python train.py --num_hidden_layers=13 --hidden_size=512 --num_attention_heads=16 --num_key_value_heads=16 --head_dim=32 --intermediate_size=2048 --vocab_size=12078 --hidden_act="gelu" --norm="layernorm" --norm_place="pre" --norm_eps=1e-06 --positions="learned" --qk_norm=false --attn_scale=0.177 --bias="none" --tie_word_embeddings=true --parallel_block=false --init="normal" --init_std_qkv=0.0143 --init_std_o=0.00281 --init_std_up=0.0143 --init_std_down=0.00281 --optimizer="soap_variant" --learning_rate=0.00228 --lr_mult_qkv=0.7 --beta1=0.95 --beta2=0.95 --lr_head=0.00561 --max_grad_norm=2.0 --warmup_steps=200 --schedule="wsd" --decay_fraction=0.684 --decay_shape="linear" --final_lr_fraction=0.05 --batch_tokens=[131072, 262144] --max_seq_len=1024 --doc_mask=false --train_tokens=848500000 --max_steps=4535 --dataset="wikipedia_en"
Each number is 128 + 24 x the weight over the matrix's rms, rounded and kept within 0 to 255. Layers, rows and columns count from 0.

# layer 5 attention output (transposed), 512x512, rms 0.0727, rows 317-319, columns 128-255
[[148 133 105 130 140 159 135 138 156 104 120 112 134 133 115  99 164 152 122 123  99 139  91 174 151 100  91 133 109 105 145 107 160 172 151  71 100 133 106 134 112 111 130 124 163 130 120 129 142 128 112 135 135 150 101 127 172 124 147 104 130 143 102 154 151 153 176 112 137 154 134 127 150 159 153 132 164 141 104 109 125 152 117 116 102 112  94 102 176 117 143 136 117 126 159 107 128 167 106 113 130 134 162  88 108 160  99 116 110 139 107 139 134 109 152 124 115  92 156 118 114 177 123 130 109 104 137 160]
 [137 112 141 101  82 110 148 124  95 165 109 117 119 134 134 145 134 108 154 109 159 146 112 123  90 110 126 107 139 103 125 116 120 123 161  75 106 114 113 127 144 110 111 144 109 140 122 107 138 193 121  91 112 119 150 130 112  93 136 106 152 155 114 115 162 127 136 101 176 133 154 152 119 125 169 125 114 137 122 122 142 139 128 140  91 150 128 151 146 141 160 131 145 125 129 141 128 147 114 166 126 111  96 123  97 141 159 107 141 191 119 141 129  95 108 134 126 111 157 139 151 135 161 129  90 132 112 117]
 [121 129 154 101 135 133 123 140 137 154 142 115  94 147 158 150 101 176 128 124 163 118 127 161 125 153 112 120 125 104 112 126 109 140 151  99 150 164 119 109 118 166 100 134 137 112 140 124 106 128 121 139 140 128 120 104 148 113 102 145 128 140 114 141 109 143 119 129 119 146 123 156 155 146 134 142 143 130 144 146 153 151 128 117 107 133  94 131  88  97 105  98 147 166 112 164  87 113 140 123 108  79 138 112 168 130 143 119 129 145 104 111 156 143 108 127 123 109 153 128 100 112 144 103 133 130 134 126]]
# layer 5 attention value, 512x512, rms 0.0519, rows 318-319, columns 128-255
[[117 141 138 110 124 166 116  98 144  91 132 109 113 112 111 110 128 148 154 134 112 119 134 114 165 142  98 126 111 149 136 131 135 114  86 151 154 136 151 120 145 129 135 116 126 132 140 109 144 123 150 171 127 111 136 142 111  96 130 106 113 123 117 125 119 146 125 160 141  75  99 112 140 131 103 152 170 152 141 154 118 130 137 109 154 116 137 103 103 118 122 115 121 117 145 122 126 148 145 123 147 135 129 144 170 123 113 161 114  86 121 131 137 162 139 139 125 117  87 107 122 109 138 149 147 106 144 123]
 [108 135 120 121 136 133 150 114 128 130 123 140 158 123 100 141 120 122 133 118 126 128 107 123 137  85 135 116 114 153 144 138 147 132 105 115  95  96 150 133 125 109 129 120 120 192 119 113 125 109 133  64 105 149 161 151 140 111 102 120 138 105 140 108 139  99 138 130 148  94 122  97 113 114 153 125 106 137 109 149 119 137 125 139 150 136 148 139 131 164 123 139 120 106 176  89 142 130 114 105 128 173 118 116 106 139 136 125 130 135 148 132 121 103 155 107 109 133 131 136 111 144 141 139 139  82  78 140]]
# layer 5 attention query, 512x512, rms 0.0629, rows 320-329, columns 128-255
[[ 72 149 163 221 163 126 148  88  89 125 105 109 142 119 134 120 156 140 140 137 148 134 102 126  72 134 143 143 169  78 131 169 166  97  77 138 153  97 167 137 165  78  95 101 113  84 105 141 118 142 156 139 129 155 157 122 118 148 173 126  97  98 109 150 152  86 131 178 121 129 126 121 141 111 165 126 133 140 139  95 108 107 110  86 126 103 161 144  82  95 141 127 134 119 139  74  68 129 116 153 131 156 165 101 180 156 212 120  90 145 128 143 156 122 138 127 172 159 121  76 120 101 149  97 179 176 118 100]
 [116 121 137 110 162 176 124  95  94 119 146 133 141 108 122 104 159 214 137 133  80 140 113 109 123 140 178 119 137 130 122 140 126 111  98 153  89  85 178 129 133 133 128 159 159 130 150 174 147 146 105 106 119 118 129  94 116 122 164 131 111 125 104 136 136  89 145 133 106 133 110 162 152 124 152 151 107 142 122 126 137 135 162 151 172 169  79 142 151 115 129  98 140  99 139 104  78 135 154 136 121 138 132 167 137  94 125 155  94  98 170 159 128 182 101 121 137  94 167  81 110 141 128 164 131 108  89 127]
 [132 117 134 126 131 119 114 130  99 108 106  84 110 134 104 102  47 124 111 167 149 127 161 128  68  98 162  83 122 138  96 142 131  84 112 154 158 133 138 134 106  84  50 115  86 132 134 104 154 128 150 135  75 133 134 148 139  76 157 126 167 140  95 118 172 137 112 183 129 158 112 121 191 175 131 114 147 144 134 137 150 110  66 110  69 157 139 130 155  71 134  51 134 118 130 125 113 154 136 113 102 166  83 138 116 171 121 102 134 153 125 113  97  78 118 104 126 155  85 129 105  70 143 107 143  81 105 140]
 [ 88 151 165  74 148  92  67 150 122 131  90 110 129 151 168 108 114 158 167 155 145 158 183  82 125 143  64 118 134 139  63 130 134 134 140 119 146 190 155 112  88 109 143 179 138 143 137  96 103 117 152 135 148 157  92 167 105 113 134 129  89 133 162 193 130 189 174  95 181 140 123 178  75 139 113 125 149 143 145 150 105 106 106 132  87 146  96 147 142 170 121 111  94 134 144 185 130 112 112  86  97 114 141 174 122 124 103 110 154 159  62 115 133 144  78 168 144 163 108 156  94 146 143 132  71  69 172 121]
 [190 150 112  86 126 116 139 137 140 157 117 168 165  73 130 156 102 143 119 127 132 148 189 186 124 167 135  89 111 121 158 156 139 120 104 151 146 111 145 164 160 141 157 119 127 133  83 133 155 131 106  86 111 153 151 121 108 118 185 140 113 115 118 115 118 158 132 148 118  77 149 128 153 107 114 116  91 153 161 123 111 165 108 139 131 100 135 103 129 131 156 198  94 153 128  69 123 124 110 128 116 108 111 109 109  99 139 124 105 148 113 104 132 154  94 142 153 122 119 155 134 149 116 174 114 153 147 136]
 [129 163 144 114 121 106 178  79 108 121 215 136 109 160 174 154  90 133 128 143 126 116 132 112 100 167 116 148 118 132 115  77 134  99 169  91 111 111 146 114 146 138 138 130 170  89 132 147 112 139 105 139  96  85 153 132 146 120 122 120 144 151 170  95 165 126 113 150  90 119 147 111 145 144  94 197 148 156 160 116 110 128  74  96 150 132 125  76 129 155 109  61 161 132 177 104 142 112 126 117 168 121 123 127  97 178 132 128 173 167 131 142 113 127 136 130 130 130 106 149 101 126 140 165 145 154 148 148]
 [167 174 110 152  44 118  61  72  98 148 133 128  86 175 140 146 137 137 176 118  64 127  96 117 133 165 151 171 101 148 110 111 106 133  75 116 144 125 152 142  77  92 113 162 149 122 106  94  90  86  51  95 158 118  86 148 128  72 125 101 118 108 132 112 136 128  89 160 156 178 174 101 150 155 176 158 159 100 121 121 136 160 126 166 155 120 173 146 146 120 218 103 187 161 128 165 148 141 104 102 171  68 135  95 106 121 134 147 121 130 124 127  83 107  53 145 130 130 185 171 136  97  83 148 126 138 136 143]
 [127  93 146 155 175 191 120 109 114 168 136 104 114 146 117 128 131 134  88 171 125 152 121 113  87  90 177  84  76 101 146 189 131 112 102 141 203 110 134 122 151  89 192 152 151 144 137 139 115 141  86 144 127 119 121 149  65 115 126 108 147 105 172 119 109  80 132  85  98 151 135 117  91 156 151 124 174 116 105 101  99 116  92 118 124  64 109 110 118 147 126 145 129 124 127 163 120 163 175 159 150 143 143 131 142 135 103 168 101 103 166 122 140 113 122 153 144 150 144 112 154  89 149 146 123 184  94 173]
 [134 109 132 147 122 120 118 109 127  62 196  77 109 144 145 152  77 135 140 130 119 128 126 136 235  90 115  98 119 107  90  75  95 155 158 106 113 168 115 122 121 112 113 143 122  86 162 119 131 157 143 132 147 131 113 148 179  97 123 168 142 144 189 138 155 135 109 122 155 130  93 113 144  90 163 146 134 145  88  84 123 121 120 141 134 158 136 134  97  85 190  68 140 134  73  82 175 149 151 126 158 122  96 124 124 160 124 148  77 108 157 136 164  90 128 131  77 189 137 169 111 104 136 121 101 127 163  95]
 [123 112 112 121 147 189 144 120 116 120 138 142 137 118 116 129 125 147 141 160 119 112  56 109 125 143 117 127 148 110 178 110 117 115 149 148 107  98 148 154 145 127 138  92  96 114 143 151 104 149  82 127 132  99 142 105  99 138 103 120 165 104 128 104 170  94 135 141  93 114 103  92 113 130 113 127 164 109 115 135 187 153 142 131 133 127 129 107 106 109  82 166 110 159 160  66  75 172 149 191 121 147 118 135 115 147 144 122 102 111 161 187 150 124 120 159 139 110 122  99 158 120  94 133 111 143 125 147]]
# layer 5 attention key, 512x512, rms 0.057, rows 320-329, columns 128-255
[[119 176 123 136  84 154 163 131 111 169 161 122 148 153  98 161  61 154 137 140 128 112  90 127 124 141 119 121 107 138  68 125 124 154 112  98 118 145 152 148 144 127 142 153 159 115 134 184 105 133 118 117  44  74 131 112 135  63 150 113 168 145 117 105 131 127 140 144 103 124 144 175 127 174 147 139 145 131 162 120 101 143 135 104 126 142 198  98 111 111 105 117 168 171 142 160 124 118 134 120 162 111 129 127 147 113 119  86 118 137 115 131 137 137  86 140 176 146 106  77 105  94 225 139  87 150 159 136]
 [129 163 155 130 140 101 122 103  80 112 151 148 140 139 134  74 127 178 117 130 121 114 109 116 111  91 161 156  77 164 123  88 119 126 132 104  95 128 173 148 102 105  85 189 129 118 110 174 193 105 123 126 186 119 150 141 171 158 119 161 124 111 191 139 155  91  92 141 177 126 173  96 109 165 158 148 144 132 109 173 131 116  96 163 142 160 108 155 156 138 146  46 146 126 154 109 122  48 136 141 143 119 133 116 126 152 157 152 114 120 122 162 130 114 130 140  97 150 118 123 130 174 158 136 129 149 107 103]
 [155  88 126  79 125 139 146 155 119 139 111 147 143  94 168 149 110 132 182 185 105 165 108  96 143 172 165 120 175 137 113  54 152 131 104 114 133 138 111 110 166 133 110 162 139 133 131 147 114 138 117 120 167 107  80  80 111  70 142 118 140 131  84 175 113 149 138 161 127 170  58 150 152 124 130 167 110 143 133 143 177  96 153 154 104 118 142 133 125 121  75  89 176 115 149 122  99 137 126 127 161 106 116 156 132 118 136 104  99 118  80  76 128 132  92 127 134 130 108 104 140 102 176 152 126 136  89 187]
 [116 105 143 152 112 148 144 135 140 114 120 149 160  90 148 147 129  87 145 129 140 168 132 146 130 132 122  91 167 134 151 114 123 172 122 119 142 132 152 128  70 119  78 142  88 139 122  79 131 116 102 131 117 152 115 143  75 117 136 115 119 119 108 112 112 138 119 133 153 129 115 143 157 138 155 161 118 130  90 125 135 153 101 139 127 109 129 102 126 139 130 143 137 115 142 134 130 158 161 112 115 110 123 108 139 119 112 147 107 150 102 139 125 148 131 115 104 150 140 193 158 131 119 114 131 107 123 139]
 [142 156 126 124 154 108 145 133  92 154 119 154 132 112 137 106 123 136 126 132 159 106 159 113 143  96 159 101 156  76 128 150 107 101  92 155 129 111 120 160 173 113 100 127 174 114 113 161  70 153 116 105 142 154 159 134 119 126 108 184 157 112 114 131 149 174  94  88 103 121 168 118 105  93 137  85 118 168 140  93 145 146  73 124 130 130 118  96  83 168 129 147 125 146  97 126 126 142 101 153 121 140 110 110 133 103 153 133 140 155 136 140 139 119 127 142 136 163 118 151 120 146 167 117 119 106 118 126]
 [ 94 123 177 137 122 123 150  81  65  65 145 101 143 111 173 108 110 132 148 121  65  90 135 159 125 115 131 166  94 128 133  81 139 151 129 174 106 169  93  71 146 139  94 102 153 150 134 155 140 154 118 103 153  98 133 119 150 179  87 143 112 117 129 157 145 139 146 134 178 121 115 108 156  95 165  90 143  89 151 111 185 124 166 141 159 108 166 165  54 119 148  88  54 128 157 115 119  96  61 112 164 166 138 151 121 170 126 157 143  84 134  49  82 151 164 163 133 118 133 125  89 116 149 154 109 101 129  89]
 [107 129 114 100 104 110  99  88 125 123  65 132 140 157 157 104 108  96 118 123 158 129 131 101 162 148 145 136 135 132 119 153 127 112 135 125 105 100 131 143 133  84 139 130 134 120  94 174  96 111 145 156 135 110 117 105 146 129 125 120 147 140 156 116 100 105 126 114 138 138 129 119 149 147 168 187 145 127 181 106 115 118 135 127 127 144 135 115 146 116 140 115 129 122  97  96  73 109 142 142 106 181 142 104 130 122 130 112 104 125 121  92 138 142 138 108 139 159 134  84 114 103 145 121 166  88 125 125]
 [124 147 148 113 146 147  97 145 157 149 119 128 119  68 101 120 143 128  97 146 143 118 144 145 132 107 137  62 144 150 120 133 101 137 107 156 129 113 110 130 110 110 140  88 148 109 103 159 135 117 131 141  98 102 139 101 121 135 152 122 146 152 158 128 125 121 122 148 110 145 137 174 120 129 153 126 139 128 173 109  91 146 100  98 140 100 115 133  92 165 152 142 155 111  87 135  85 141 122 153 129 128 152 149 129 125 148 148 127 120 132 100 192 101 159 100 131 156  95  82 135 125 187 133 128 108  95 142]
 [122  93 145 145 130  87 106 140 112 168  95  65 107 168 108  89 163 152 110 115 134 121 166 113 125 104 135 161 134 116 216 137  99 122 156 114 151 143 132 129 117 147  74 114 142 106 142 138 137 133 136 152 143  88 128 124 169 141 108 146 158 129 146 121 110 124 121  92 190  64 141  83 161 110  92 123 148  97 180  90 113  84 140 123 145 117 134 150 149 125 203 114 167 109 127 112 110 128 146 115 121 147 119 129  91 136 173 168 147 106 158 154 127 105 191  84 143 140 118  84  89  92 112  68 133 128 120 110]
 [133 136  97  97 139 148 104  90 123 127 147 107 139 139 149 177 127 173 116 153 117  93 130 147  94  74 108 130 110 132 132  86 153 155 140 146 120 158 150 148 140 163 141 126 153 172 143 163 142 143  37 127 129 161  98 149 180 141 121 138 133 134 149 120 152  63 146 130 111 135 183 120  80 152 131 150 119 149 117 123 185 131 163 163 146 136 131 114 134 155 129 147  93 163 149 159 114  72 154 156 129  66 100 147 106 151 158 123 128 139 112 127 130 151 110 146  66  73 103 114 191 133 195 103  93 128 139 136]]